Each number is 500 + 25 x the weight over its row's rms, rounded and kept within 0 to 999. Layers, rows and columns count from 0. Numbers have three digits each. The size before them is the row's rms in percent of the matrix's.

# down: layer 4 MLP down (transposed), 640x160, rms 0.124, rows 53-134, columns 0-79
# up: layer 4 MLP up, 640x160, rms 0.154, rows 54-134, columns 0-79
down53 095:468530499520487496467504490529563495508489516457506443500481448486529521568487502497488486486477526506494528544544534507472438522493528503540494543501471515513506479535513518506535476517493513493488536504497515505477477468459481499504502567
up54 091:505498490545480546503499532541508470471547464491515514503482476502496560503495485484541516533480505495495500540548498491494487510524497490505470539510483536486545451465535541494474511495529489456507496493505502532521486481502490545498492481
down54 095:494503446519451533488430483533480501459484487465526499538444506526506492468451489532531514482486489485500488524520464518517465493508485506516497519509494581479501492502522494523470531510501519457508516473504486521548500519515475529467493494
up55 098:525529475542478496493495481492492479433483482478536534543503507476471523481472513537476470493527498487495478529506463490523504486483509522501543542496526518511488474523539532487468512512535517469500470482518495547488485475485500538494532453
down55 114:505594486491496520473510456494522536496518493458500467527492490524482490506550491501503502489469539522527509549520509490487530500435505518501433503508523522535495513479488471487492472531494492487528534500511516516511443462502495520473500491
up56 080:480490519489501493494476482533477481509532490524541513571514524516522543477523462500526540530459489497485513516517501526503475515581510483510490522471497526460485518509529508510474494519505526461522525501521492517546528511484504496463514518
down56 091:490469488468483508494464487528523492507479481485531505539510510530489526478463492491506527469470497492500516542518438473532512533537512479528513554529469534516461488482523501520458479516504539483499539503476472486546519531477499514457518485
up57 102:500498495513529496531491491475487497477532465484533480504486484494536493486502475483506486493483471503508522465507489485516465502508450491533522493479494517504448495550483505478493508505496557482517480477514478526511528499513443503510455485
down57 090:548523509557504475522503501472514525481579492527537539445519515518481504502499535489519480514507519506473470514533468453515502487497488477485485506521481483497531532466536506520475535512531531503474478490503450505515462503488528503494526495
up58 114:492456499475522489455512470528505491488474462506498514489470520452516530481519485511559526488509485544478544475509523506490461515556522490539531547546510517489491477541500484463453480470477491483528510480506487501533517470499474530507456526
down58 115:579454491486503469501498522530520499516503477483523486524529523491455459523513504473472482499493482540490509491493522480514510562465507473454514470471479500527507517512498485547499457496471457492479456477459521516476499483519494558471533464
up59 112:514513506526494535517536499516490487455487485522503499497452503476482528499493498508481492513500486516487490486480494534502489508526514501484494509440483514524459479489488536448479483535488532494510510514492553548525487455535467494508477479
down59 117:486507489494506522495498480536483497494501507467507517517551505560506507548454526483490550520502537473478507503463540503531479451533508476536491522506477503502504457504547500482549488537465558502517456485531494490473514506484513502520494506
up60 100:503480527439496512464533491503507491470448534486484532475462528535492521466459496496507530506474491541506540518467506521445499535498494496529473508540510508486510502459498486474525519514509521494491500520493454477553527501506493550503511499
down60 095:480477479505505506528504538464523504489485490516481476526477535471513490577514530558533493543531500513515484515523482479481522471501523469508495493468535519483478478509447485499452501533534460486503526521490513503462487519523502505500496533
up61 095:497523496548507484540494520533500519497523509477477488519480476485522486518513454508484480487481430525452503483503511535500471514488470494491503511484482508481512502472496509421522489562528505497513539493464496515500488497499481473506467499
down61 091:484475492494489489496501507531465491518470510506483515484513552534472495458429534500496509489517518476493505459495509529544513488473508531488489509505526465493508509502478498506455519458465516495509493482531516521516540516501489475495500508
up62 095:523479479470493524496498520546480446492504494441513530521466493511525533475477502512484506494454493507528519531536468537497497482530536534497481507526488521442531506493526454488513484528548538460526483497486474532550531520507474521502511486
down62 075:504529453464445475494507533516500489523471512474494534484541488490453495516539480494489498527511535515515519500501474483486486518530509499470471503484503520497473466510472489546483504505520498469537495524449529511508497516488541534508509499
up63 097:503463475525454522490477513467475482495516540499505487535465531491514507503474475483487523530470498478536491493546520520514448478508495485506519516509507550497521489529480511509501482504525567476535489510511503560537455501463484506506540483
down63 093:494495530478503482501467481479557543504490502526514480517493500486501486470497523485480496568499494517500514484523529520482447495493511535536513459538533494508497501504489494504520503503515527545471475488480478469494498464542470479502483517
up64 086:533502481494503522463511534499510516474536504513451517491503520498524505514460507510525503475467465554494542536511516486542518499510476489570526514514543528446494468499537510492483512503520488462528503516522539532520527467477468537492527496
down64 075:459528537468504542484550491531460500525504485520503447504483501499483514482508504497472522507497471480484537495458482519500507515540457512491513506538480516549534513476506526489499471490486490499494490525534473478478521499559473474538480516
up65 097:530468477498500557494472506504492498464506528492498526513508471502489510490437464487492501483474496522545510529495515466479456482531474478546511534510545510460511480496490486474502540495532500459504518496504512510535490446511508540495506484
down65 093:494502503528509552480529444467515521478443496497501497541504499459522517535507494505490499497482447535527497483523392514524530488529489500497508509453521508461516473515511505470505505486553496458499531503531479508488536512483473516458482470
up66 078:471530486505527528509504466517503513486546498497520522505502481509510539515487465511541501477487476525476472503530426518479488489556474487514508476517509561483486518527515502494434495470520526439515520499495510550546528527489518504536495499
down66 078:533479510476465453459497548488495526516496507508520563542508497476491491527470496509449520500486487523509465502462474480520524513538526497554500519510516512525487484497475532490513488513486493505480466532455467503476510472480496483457480497
up67 103:487511481510535526551497467510497487452522502454541501543460446500487523429491502493524535464503509498522495503510483507500476504521500515476515493477525522514463460511525499491471486498494541463506483506526501512540502507513480486537493479
down67 120:506496515493519493508516500497465488485537503496486485560469489529488534469472541477520496476475474504531502499521489535491444504536495518504529497495452556458515529499486509479471495533490519482553483537554473455502497478510495506505484491
up68 109:492471493464487502486507488519493497487539487538433456501490519517506513463471504491554547508461479506500565529529539468539481548537529494530503497515491524476478508535527481492488488507547534480535538485521486495555488495485486549472505509
down68 103:583490526508481501510514485479515513461525487522456512531492483502513521511487497493551503534516468544507520538493466521402518481486477442520502476470488514484497486498497500526484486472555470483506467497517528521511496555491478501486493508
up69 092:515514483519467549454481515542503478454521525513533501532497503563525518507457466464546532465496510492495507482520461500515502489517523498494502493495491516492505500492503513516454516519517517442524498499499535526533490522464502514510522475
down69 090:512466534489535431520530476471488514501459488514530469475491518506497477487481496549501526492521475502481564480538531471490502533501531500486493473497510443495522473541491482474509503463471555521482483503525526436457513507473471497490496521
up70 085:506495503489469520463507517511505505452518502525518499512461527528518577467476494506552516481455492500498535548541524506504480492543545500507463522488498530468512507498505540490463495510535503444529482487522553522559537511480476526494469502
down70 077:503512464499473507487469504534535477480472502505468543517494495471496501492466524522506492490485509498505482513497489507502479522505501507518497517495496643510490497484487489497517508508525538437519503491449511549508501510531485533452542464
up71 095:508477468507470495489483513495486471477496474501422485469431539540498502528523467489512509525469494531498506508508495510499482532539481488490483540502524516477481539514522503515491512519482501484508494475478488552559481526536497517468526488
down71 093:510533490518534467526479477499479497466480478489452522493517505494495510480454503497481501516475456536512523496548498491492466509494512485505512529515527459496507490506557536480517481455518537553487471514498512496510472466506501528479463494
up72 111:501534482501512516496489526492476514479530481515484498529486543514499508513509479498510518506516459523504490499499511531471463495532458509505497512485491515454510516501507499456487507513495491488503535511446486519493463531426478521468536498
down72 093:524496512449460531475501523532499523494454509503469551532531499484494527499494503517500496523469480469450520497504507502520476551477495505483496487494487509529485500546529490523498469551535515503533450502495474489458519472490501486463494539
up73 089:506517498534435506501500541527500485465485498494475497498495521507487524536526470495491532509481504497524501514516510521516491476494477554539485565429470510507505483508496553482504538519520485490510523488493451549534505465503522532500545510
down73 080:466470501525486520488505515550444492473513465524485543499499514538522508521470482491505524458504460514492534512524509525526455510487533504531522519494496440440499469510539475488500475483519466577497516516518474529494486534512518525511487506
up74 114:488477501504478510490492555523449450470485486521507504503458505517520528464489489484520526509470475513510513491534489511522469503552542500531520485541484523453484491525510493518475511488498490488541522505490459505546517510529472493492530503
down74 104:512446506518525519479512485489506507517548497488483466519479495496476489510512488479499512540465484491476529489476464502450479512507459473507545466515537488532513527466468495511487517504505530507491443487478546535485498463575521506510517461
up75 100:517527495561454539508479501530537459495531506466517499541465525477536529472461482493504531492465491522506527515518506493488486518504434506491542575488484541476481531533512532485484486528547506497504505500528521530561485500478489493459531492
down75 095:534510496532509527495474493507515485462505490525517490510468487463485505548521493497528481513473524483504482478471490461501521490500509514476501523501517440472495510485481533481510529503492518579475492482515513492456486465469490485491449470
up76 096:519502490497513530457461473552505491489509452441525535512504499519519507449485493513531540510448508526481493509483491476493502520535501476521511486543544513477493502534513437518471518499517509472514493487474502530532542473514471483505540497
down76 082:545479475516511498538502486491453467500506510491518517488472474527521479463509517523521462498508509513432476508504470506567511507505482500464533540517555506534534522503470485528552487510490504509470525489503497513488484531563483472481520503
up77 100:509490515501511503535493502494486444457500485474546475526529468527547499463468489505519507439517484519497500472505513512521490518489491488542543533558518527493478528550479521506500456558487515495505535498515487511519488529508429489517459433
down77 103:505539508488486497504498514538541537499477470503517503520508517536477545542485524465513504483509509526512498493457493493462485481511516527539519538458490496522476492437516487474485514477497473519461464494502528547476457475508515474474479514
up78 091:498508504508484526527485508511492530494542490519511530499427445509493543505507503514512492500470540527495545481484501492479502499578518502455501524468451491484533464504526490453510457534509519498488505505466496532495511506476511454473485419
down78 097:503505494497489536498500483470484478490482515514465514510530482511541510515441536484497488495515502453535473494513466468479550482501463539572490474501526512507477546468467529497501513528479480478498507496483514459489515514465499468507547560
up79 087:516507493497511513461501505516492440437494514508483504488461491513518508512471507498492486498470494504530506497504479493505495488507516467497496518469519518476475511511547488473499485526513526433505494495478500526487498501553482509505515496
down79 076:520507479487486460516491505532510496550484485501483508454474490496523502496519498495525536480529450521529457521486491486496479481514503486535490444509484502536461501510510487541484479495504497527526479528510494492503486504486484515491483509
up80 105:474463489533486523475512481493522480448486521469544511500461500499532524495488486491504527498445497499515509493537489518501502483520514493486514537477545516455507516512515470505477500542554517468520483509507532573552496508496495499504516489
down80 089:471561507527525490541475514502482531522503496570529504529483489469563490526519496461497476534483544526511507527549495489503524502532502525516511446452512441463477495485458514492499524464478515527487460514529480464518496479500487505488523509
up81 072:543475510498475509493498497524485472481521508514523511523500480525511513483508522497487514530505493517509522515489472466533511466525507520547505542534502543454507471528541532468464478533483501420516474512485516532511528470503487498466515493
down81 064:501495546501490519487549544479510488509482493511477563526513486549494518477477508505531496488539439516518531506469465531495472472501479498529508499512493555480476499547514531482472463513510501479499512506469541492498502489506484497475526489
up82 096:496469511506471529494494491528466453487494473447501551498498488511528524460499475490521549533511499513534507485551464469457498444511484493501488490541551519472521498515517479515469540489553512468538548513520460523525491467529480476520527488
down82 088:504449504491524490524488501513508487505514507535496536436480475477529503524492494525512518514511530476479535480494495474460534526514531514506519469517536504532488539484503498547505479535512467495484507513484481492474502504547496510511513524
up83 104:525525487475517558502501482530484520518525529423471544523491486444517533477425490531494497522460462547532520530503532534491514500485508477548466487530509510467493466470489463446489518455533522483496531511487508509538475495489464529497494505
down83 096:511522500500467515522492501516495496483488479492454486495492506515497523506498523541495500535482454515483474507486511541511464512518511499508515533504546522474480461504524562495493550505491460480508560513498476497482486478548513502479509521
up84 114:560518503486547527523482560533468499447527546553494555504482456516493480478448494487507487458489478466454513529507509489545467507538520500526488463524499521507504455502478467501500480489478549488533492498493475479520476474529490503520510465
down84 124:500451490497522503495504525476509524469494507458492480472490470475472501468484495485507487490519524492527500497556504467539499462467473508508476522473549484488502481503514472532484518541527469501441484503487492521509496527561541470549522486
up85 116:504513486471527494501509504541503485503503484488457524492538475488510505459469508515519525490494483537473534474504487496450493478525498477560482501520509507489547549474495489435445526469553500482557500505507470500559483504529454489541488514
down85 111:504529503452488478453503513511515533528478499461485507527559490495538476471477530486518532478509521520477508487483463478481505522504443470499505516526483514501510543486477463529458516496504537471525528504464509486474493478456493507505524572
up86 108:501505508464474489528533496510458471479447473508485519487485516502487528489471498497489520449514485515463543468529485553523455488495515543520482499483425518472457520523500486484496474502516494489532542495532509495534481530505505515508481490
down86 112:451547508480529490473499546520500488501449488492489514469454494493506535488511512492477503492503524523462498515500468559474514486528496563524538474502438526503481504502470503503467499516485444491489513487512491489497478515472510542436505500
up87 100:506504514489511445466507463503529501488508466479534465510514474484512519505482499491501503476508467540512541493492467512477502465531462509537492506485526503485506513524529518462471506489449475475479481496498522519535479475503442525528466517
down87 087:489489510496447498532507493484493480501506463524506445501516496502518512512491546526489534533514515468546486539509483500493496501493481467474462496518512512510503478502484507553512500468461474498485507502537508518509480437478534510456527522
up88 088:490498481500472500487491517529468472466520503498513525569487487544505529474485462504553533491465506495510534538533508510523488500540514511505484538480469541470498500493522530486475507523523507439533506499530525534560509498499473511500510483
down88 095:488502417505448500514402502534512502487486497492497530526520482494498522494485492499524517506484529489500509506508470496499494509514514503506520528488470622498487485487503501542473502503542507419545499485473494519553502488525508522467532481
up89 098:511430501513493516466501504523495499482507459483487521497520527554511500484491499508549530470491483535542472457515552510466465523484469452502514499529536515490491539516498466528494515495498490494591548471525452502525504506486496497499485503
down89 105:515560485507480475516491503466530463479487491486491530510485507486510469515522466520520505511496532504497510523529512513489548503457479506496569499502481513513517539482459513565551507478504456501473521522505534519486471504489494465493533531
up90 094:492506506501508515492510533542512441440541488513538509483492467539523516491490496475502532472452510535492549533491512492491471488527495505481522523503505525489507507494537511495520461512494490491510495494509464528517515531514458513465526488
down90 091:559499501488498481511495490491521490514525510519543510505491467465492499518517495481516482504482515494483498499512497438540489488541487497509528529465503503542541508477474506495472491488484537524486503524513521464473477451534470484537483510
up91 089:485502496513496552498511456504504466457516540523518524515476483506533514455503486489508507480455483522531515495492479489487502473517482494518506532539529520428453513532475502485447534508530475470512531498477498554572543508493508482493520527
down91 077:509542509480520550484483512541507479491517514474522512490465503498514494519503512491515511484501540482476484519507477486526549488494500468484533491490491389504499496489475526474481498475497545539524464479567497494505513492492486496514493501
up92 089:552491507514455533500517517528485495449522492487502541504454480509504561487471491500522514510450493513528502531515488468526477515522506486502503512485521521478506464493519490494507516511524519449532501501497526538536511485518447538486488428
down92 081:491467461495499536491473513480517493501529498463470523476518507463516521498545509482541552497475526501508501494476507489486525497527508473465525516525489490513534514482511536484496488529584549487542513471496490503505494489536518511468457494
up93 106:490478480476450551504503497526484476503492516506496539514482529494531518465484534528471525544473472534508536534524463461510502494523545500526497500566515516501510524455501482481468504477529520472552505524494469493533497502471462503520508514
down93 104:521490506507498523496511523499507470461544492458527478510523511444486492486459498502497553476454490436502460542490497503453478464528505486492496500463508529531568468478514538485515551504536459506501520491508448509491525497525529525508497479
up94 100:524461474517522502503503507493452464519527496482535487506524465494550509448489446537506507492513487532479510521510491519503481516536556477504510507543509528473514507530531471498501477512465531491507491485496525516522530476483408474436499479
down94 105:487525502510511461460491502462458499497453506502531493465546519511495505526518477510476497530468542500485479519460516466451473477507517527531477466493486501474485503512521473505526471541522492480498511507483517549508462511461515504491541483
up95 117:499512525504475520510498468524485507465454485470512506514489516463505542475462539509505492484496472557499541508489491507482470442506467506502489514560502526467473509468504535475444538477546503488520529492508468514533519532537478506533487494
down95 135:522499505489509521487489498514511490500492504512527485511457465507465495492504504522494512532498493485482475550512506514503508492496484549503548480530485525485541516481454529525476489514450463497500511497475491504526511492500491523461476501
up96 094:505484496529508487513511494520514498465559491540504480538493509513527543492515484507529513497475505511518509509517478465478466521540458502479492522492481534480459498483539479482495530492541532465476462494473540523540493484498469527520531484
down96 085:486507485499489528495477462512483480485481502475517482535479520498520511462436459526523504467492506521510493501467472501490472482495489491518474544486485553509464511538506474479461556509476533473467505488510510496543469508536523489488531500
up97 111:542498514488466556489488501524503500474518507460513508525458493513512517484460484496529517467476499528529457493525471525509507510472514505502535518497496540467544510531494496508486493478521486445545452484503483531526500506539473512532544497
down97 128:513551495512482477513472509489467493499501498522509563533483525516484513502531518505502479537526484499481499466521440488489504497506468510484485479493507513500523507502494484558489520450507513503528484444475518492497520488500485492483514547
up98 108:504492500490506537520492504536495496464489453501510511545510483434498504475502504487549543517499502521460551516493511478533467489551514498513505524506508521512487494537507485468446470484510486491510472497496481510493471518499459505502459482
down98 102:536509496515499481513499495510505497509438497504534507522512520478475491502476527465502482513489475506517464502445519488525499487468519511500486477538540515501532530520463490534505485534499478482497501506433489495476512472492468555499490469
up99 106:539523504534473523512495525510504520469537523483513535503520441482476519489461511508485503490554486535504480509516499481504497499528479481454540546456520508445486454545523468473476493504490513482499493500499471529507516467468511482483499506
down99 113:500471502513490473550491507512536509494503499481506500465528452463496543453495514519471501434546486545492516501502516457521502497552577492476534489515529506474505447532442450492499487498510503484474507509514492500525515466479515525516535517
up100 106:491494500522497491531482475491460507491497540523490526508496516531510492534493497547519481510534478520506530492460476488492472469490498544511537559486473516488470454541513507499459537490469530482529495505503489545519529513518524464504549488
down100 110:487489500534523513516513536521486482539528520479534553481503480496516526500516456529492523481517556558539465491465451533514470505510538508465518536444471493490505496516517519463530544490495509494483480483512514510503558519473486493520520483
up101 111:506521502518487509513501490511519502472507550476516538494462518493493556494492501502472495519474506536499482478480494523490495530507505474463511519474503513499474469487500493470503459534520573489507532521481497515526498445518493489517490508
down101 105:492497500538496520516512486503447495509501497480459468470518429507513476515494497459515495484525521496523540486485516509496463491551513490503492505470465497440518510508529533513520517501537467522495490491500487542514471497533461510518497513
up102 091:509467486495448529479517524543463515451536502487533485525476533516523511528519487482523532527467498482521510520538487510479471514550491523494472532520509525450523475471485516494484521499512489455509525500492494568511506507446499499507524494
down102 074:476511522482528480495538506499510477488534483491495477485524514511495483526475480498492543486478489480489451521497518461502523478529488453522467541471540530519480503447514494501490511595487521487473532498507490490484472511536507490470488501
up103 079:521514525529497549499494507553484483477553518505535521498468488508549530456493484512512495495484487493508508558512485482476492482531501548512495489477523540484515465512524456496461518519497550438507516526505465520549524481491465496486504480
down103 063:493495506527503529529495521524480469519574491482512542531460533481506542449452506544504502539514522511513465502522491497463498542481482488507487558470516531487518490482487486483531508502493483501509457487496497501545472492518537485457490546
up104 107:474524490475523520527500498479480500462486467475514483521509486430484496483473509530528534482493485515493526478550482519507494493519473511528509511465501519501505517552498500461445475493490506475542524491524447511534516483513429512497504511
down104 101:518519501494480484523487507448463434534485484470494481515515522508481486554546502488509494467465439502492523505475470459514485509521452513505504530508462522508501491488539540488558466514500453508522504546489481516490502531499539528504531448
up105 108:530532472548511496512518516538484501513545548553488516482491473492532463527453475499538482463477496467457534484514517485535496483508512502524508472532460517499532468506472506487478480550553509485519517510465554507495519450477473495493479469
down105 081:501530494473481507528499536527506481486478506456505494452543517509459491539454541568523529554497487491495516530470513482479471524540487535476462489555492512481496487502533472474491520509502548493536490482460481503482509470472485489460470510
up106 093:506514518496496455499497489499523433518493510467549525544528487509537484497522493526501501503440485529518504492471435508465503469488495506496547471520489524491488497546538509522508471522482524491474515495509480497519483507507495517462518484
down106 093:549510495499493514504506543487498522500522499487469502482483475435508483497497506508493502508546528491504498515554521485527518500560529482469469512455503485506516560467444489496503472472507446492471515481488472491502512481492491510514497502
up107 112:484481500467551538466521453492501496474495514445510476525496500461509514475421500460524490470511439552524519500483531491489483506516465505525479508550525521471498508500517515485477507475468542487504509484508494497522528468494483531490476506
down107 123:494507504482501488545495515543479477504519478475538506515551506524451541513487505519495492572478495475524462495466497502500500532511513447483519538515489518478484443540493509470512511488483495503499499490489477477505512500460546507480467492
up108 111:512520503530497551515506534546508457444532492467527491535501517537506546458479502478510499477476479535484532506507478521530476484518536467509512461505498522458480538504505478498481475501476496475504514486512503511523522526522437492506472486
down108 105:496523496496510498471489468502509531529486445516515464503493474513479554472473515502536486484502493544503460487488464466478504502502536479495499475466514511483493493495559476546469478513517482493519474495543552497520477537516525506506501499
up109 084:519485502511468539495500501510512458467487488512529531500515484483493509492453484470517522512472508506479482519511506515529478520549511476469512539476525528507535413511497544464499458535514500505519495499492529541534505512480513535492496511
down109 090:508466502522519506463482500499518481515511510499486484487516526488500472538521479459482508550472487472527479497511463491481490471537476524504502526482520477494493502521531543523490488498476515557488490540525526509480522492500486502497527507
up110 091:527457495473487508522485494493524519498523561511465492507467518482545489476484501509505546515503516511541524529542524510509494512569524515539468519487514512479499479485482487467463522480525546492522511523501455492522476479496455501535513505
down110 076:553486508473504504485509532489470488514506493555518491444485450473518503542532510499460517471494464458526504547533480502497467548487511519531512473483548525498521467526558522496480504479532487475483500491519485503516480484543523527490516508
up111 091:502535494494461535476501534499507494458495517498521490530482463542503528471497460460516547477511490490508520494526487470476485472531526504511496478485504525484475523483449492515470533507522538462507501493512478494537468512465497526500488491
down111 092:490470486491546513505476503485500488437502494491510439475510510531537498489469513504526517493484511526497509501531450516501481502524506488541542485534506445470524454495535477504498485500490530556473492534561501463502537502535503483514523548
up112 109:497458509501494517536491476505478494469565526514508489524488501534509512537535502509489506512507434501504505499486513534478465459481464506488577514479488514480457493541494467481497481518499495490523520535495495518532478430498459498521502529
down112 103:530403498447500490512506498520508514509478506506475464517516511524499524500473515556535531505492484462519460506491540498525508493478516527536465524570496529504486512474516496463522511485480520483519491497527547469487487463492469496482490540
up113 096:502540522518497560550513461503475511471559510505511531498480444473508529490485503490472502501481526474520491515473476530511474453505492526502521493461466508520476459529514460447515501494497541499503505534520506534503486490534496476517529418
down113 096:495506505541533515463508464504481536486445523494483472529504528527489511504468481515505520492515489529490512506524536506522548467501502507445496527532489461464515496525505515508537510477481410529520471483524484529488509535472468505488490512
up114 085:501507499527497484499496501531505496490526492461526493536506474491547495452499445515507526510528482480534516493532477478525469462487443506559476517527474531499489498522543511506466559492503513473520495497496526511573478476501470516525513515
down114 083:500499503495486526506499552479516501480489494528488520495541485460478474483476537497490522506491530469468494518505527465481536497543501454500520513488527501514471524486464509515523495499496486495446504522532473485527478486487510494479506498
up115 109:515492517491470531512517510519489470486447531493521572477517452486453527497454501495469484444490447502535495501481502543469491459472514489509532479553495516475479510535504486503494475525520526475522538485528498490537471521507491501511492475
down115 120:483473498518511522530506535540483529494492527470503529517551447502467526474510514498515465462491523423497472474429539528492500542495549491505559461496506505519473482507457532515501490515492493499475525488482493504475496503546510493484540521
up116 097:543499494494489521476485541504434460491504476526473520488510506522508481475475458495514503499533453516487491528512508480499465469492522533530465495486509518473482508536502495531520543481472500495550537489474480531524473479520516500470505482
down116 092:500504516493490499476497493520514541495493506501520496508497463520509478497558538438484514492504521484498539488488485501484550538501519494530514455503505495503500440427479513469443542517518550468478475479536469485455491524506494500505544475
up117 106:504463506511504542504505470486471480504518510554497506513477471489565517510515497534487477520479482497487533484535463535508481486534564506511460501508457516490515501499496477495468476498487482473544524490496563482520504487531513474487505507
down117 110:511496485478513549522493446512516527502501500492516525523475438497498478481527520512496476506498479483470494538525471525508484511540543484519487529482526526524528513496518494514469482515469510488540535515486499477501518495500475497481511492
up118 106:558518482500504532500497480541510499474519525495496480541479494499526510475455469463508515479463483553551513483513473489463496512486484489482520511507504530459476489499519491498452522494545495455553482486517451513529472499504496541514528513
down118 109:492545506502475476477480500507466469507462473484509498548471519492473544507488548494488476477492512539523501508501484485482501474465448464495504532500500525490503504507470491557509498496518460498514499470510464503529527517529516488523484531
up119 112:533485503489499477529492499503472497498504534544486530487497505533490482499476469498524493442478497489486569521502503526517440515505474532508498509515458537500475494530469510509469510489505573485559494487460506501555480493532525512481535518
down119 109:501464492514517510481499496519458513497490509536521563506511512486491520499486472501498483451480497482546514501523503496537496519533540497539481511449508501489498451489482484481487505425491476493496543503487538517511501474553495528508526508
up120 093:505501506519501522512504513514471481480512510526538485499490483496492515476508492501540529511457502492567522561522522512518487496549520491494498479510538532471509473460532507478493503475540555485529482486522482511544504501506451546512488483
down120 090:499523485500487480507455506513483530490466476537550492543497492496521521499483492478500545492474528516476508530531508515545463496534489520549503475503549497495481478496493494488483513503462506514467452491499502485483492468532450483469520535
up121 108:515497512531464479549495488511503509489535509523454497515493500492519528503509486498492505462506468500456518480515456490500493500480512473540522526467484514490455484482521493440468518552555520479502467525520552497483486490502506483507520480
down121 096:499453491475529488520502530529514530528483495528527532472505489507487502508457526527492501498492475495515524551541494449506471486485501514537471475538546518498479508487491521516492527518504482489463538524494494512510512457580468507502494498
up122 113:488488465481524496495514520497500487493543472492482509503480469468536524513511487515516530500459477540485556519502500497529507535548543506532524512489507505462493453527512489462501458515491472473505507527481528544511501489501454533453487530
down122 104:473531500515522486515506488499513504482485490507432486457475455464516524529544499498499480444507497524510525522505529523488561468481542488561479499480495475496532483497511504469461501476518481477488481526552493536531442492501479522494486458
up123 106:525529500494516513511503503512500499513461514496492533533477490446478530473447477535501490489499461511498522517516488539487493482491514528503476516510466530486487523475472514483425496484534546481543509495504534503578507456516463520511485551
down123 124:470564503505522557466499516517552493504505491533526486474484547504446510490521477486513498478469537525519531526509469541480486515484488494451498485444532515487529490504503536473495493485475472504501499523487491486486452442476510510531515559
up124 080:511492507525540504496501495538528479481525475472520488504494494525544529469482484496525522481482496520478520474496473526518488516525502487540494529470526546467506503512514477487496502548511529445496488489489533537506568516517485505502513508
down124 080:488425519496519496471547488492520531503453475476469500468477462504484496501515510480501495464505503532492523484532538506522509548502495508585512500525517530513486533483538497523503479527494483479542519488482473488493493507487519519466483505
up125 104:547515479466501523501467488506487509449474479469480553465459462512478503491465491472517504510503500498511465489483488508497476536485504462507494547517556520483479467514508479481506482473490527483551509482473466524519506513534502511551482521
down125 105:494550502499511497564505514472511499486475519486508524488485499477461511565496521519492488504468544551488518507522531476513508492479494477481446521487518514502535504490491514513528470513477541493535540490510518514463507491513494468484563488
up126 101:468471482459536467482483466487482511484521501511527492508521515522484495504477490474565521491473478526469542456489486507525457519533468493545504503493494525484469487527524506502476472544505551480522507503507515495559524523519474499500465495
down126 102:494481503508516484436500494478522497489520477497510544500510523452517525482488486494483466488467506543532519529488447472475480467524576508520490477484509523512461526526485493537490510503516464480484508475490488507532460457555528518506492525
up127 122:510443492475533474500497465482503474484469484457533476575505493483515504453456503506536538471491500543521541440486508512521460512523451494511534501520496522467473477545503503506501501519482505483504487501511501510517457513498485529453492507
down127 144:549461500503514503501489491475481510493501520501507502523466499517531501497497552493520486526516475477487503519492514415535508514521469470493522535506528485535469547469497468491478521503512512484464449494504463480479498514493503497499493552
up128 089:511506489500479502462507507509485491457491487518512512549471491482510522493467479514499490433541493517504528509501489521467485434539499490510507527485492521446507508505522494467427547501486507429522514502503506548521516487476497492480535496
down128 074:498531501531529448490512517480505493520518459491442502513491525499475515479483463520477499507494477516520520571512516494509460522478463484531518491474501532500512508513500508510505493472510482513549494504474493501516463508550476503479474485
up129 078:491475528495487523485534492531481502457516548516544494531463535530503497501496509501505503506499454494554541511503477504473450484520465516491487518532522562456519508533521513505479458484480537432526527497492494559518522504498521509486545506
down129 079:506516552488532488521546524496449513509489481487499515519487506521472499488538510548510512515522530487509479497502517480520461537490497492480473483463484528524525502470500507495512498500504502491478494466485499477466539514535566527474498511
up130 090:512522484532482525525492496535472456467531483486498521521490469503521503500499477521538521507488510486541537539519478475525449471495474524501503498520496545483498494532513501483484491510540543473551496488523529527547469466541474524481529474
down130 089:513501469527464467512460476534513495491498523485484498557484461505531499484465482495519514490502499479492547478542456519499475491501495510505488511464504583475496505555489490499448548517544517454512489467502511494562507501521496486465524508
up131 114:521528507524502546491513522590487491470513490502489497524487486479475529494489489511498476449510490543503464516480438500472483446488539490514529497500509520453481540456530466500471527475520500461496493501483478485502513460483524530508497500
down131 117:536521503508489530537508539473463495507464502497522502516408475444451516502498502499531515485514492482523493496498471482521480501498521492497492533505510518499455508472475481491545466477502502505467491520476509480491489526481493521477487474
up132 106:517473502492499517515480475520482501490497530538467521540495483516564493502502515528509485502454467514542489471479485492507497524509506558524515487525496515490528456491478472502508525533489494487487500505477484484480537423471487511492552490
down132 111:487528501489481490496507529502492466490476503436511426521475489526509547549494498511544516461493492495497521513497508537464460546530503503525529509516540503513527473534467490519537505519449519493519536503472518477470484478467505495506489576
up133 109:469489487520474512494512474495467502486487510475541515535492488529540500469509513538503509533495500489570499483496436530520471484511531490534488492471502528519483511523492508465494540515490550477480521496510498500506509509493485466493519485
down133 111:502502510510509505520477522494490482504504487496506512487478468471483499570536541490483464489453503484505466485527496488501498512543506510514491470465460497512472514484497492480485551529523468495501489503483498514489480517507511502471489511
up134 106:504533477506464502503535481541477480482478499504500496505520482494467504523484492526530514512468520465482493462499479516539488470488516496519526498519494523512463495526488493497484488503550586472535471485478469509499515484496469524504508525
down134 118:531501498480477582485494501492500501512531507471509510473473502465500439509495498500495522489516543563478477509534490511495506456511481525505474482476502506486469578496508499494518451489498533479495508488461527492504523480521496535486504518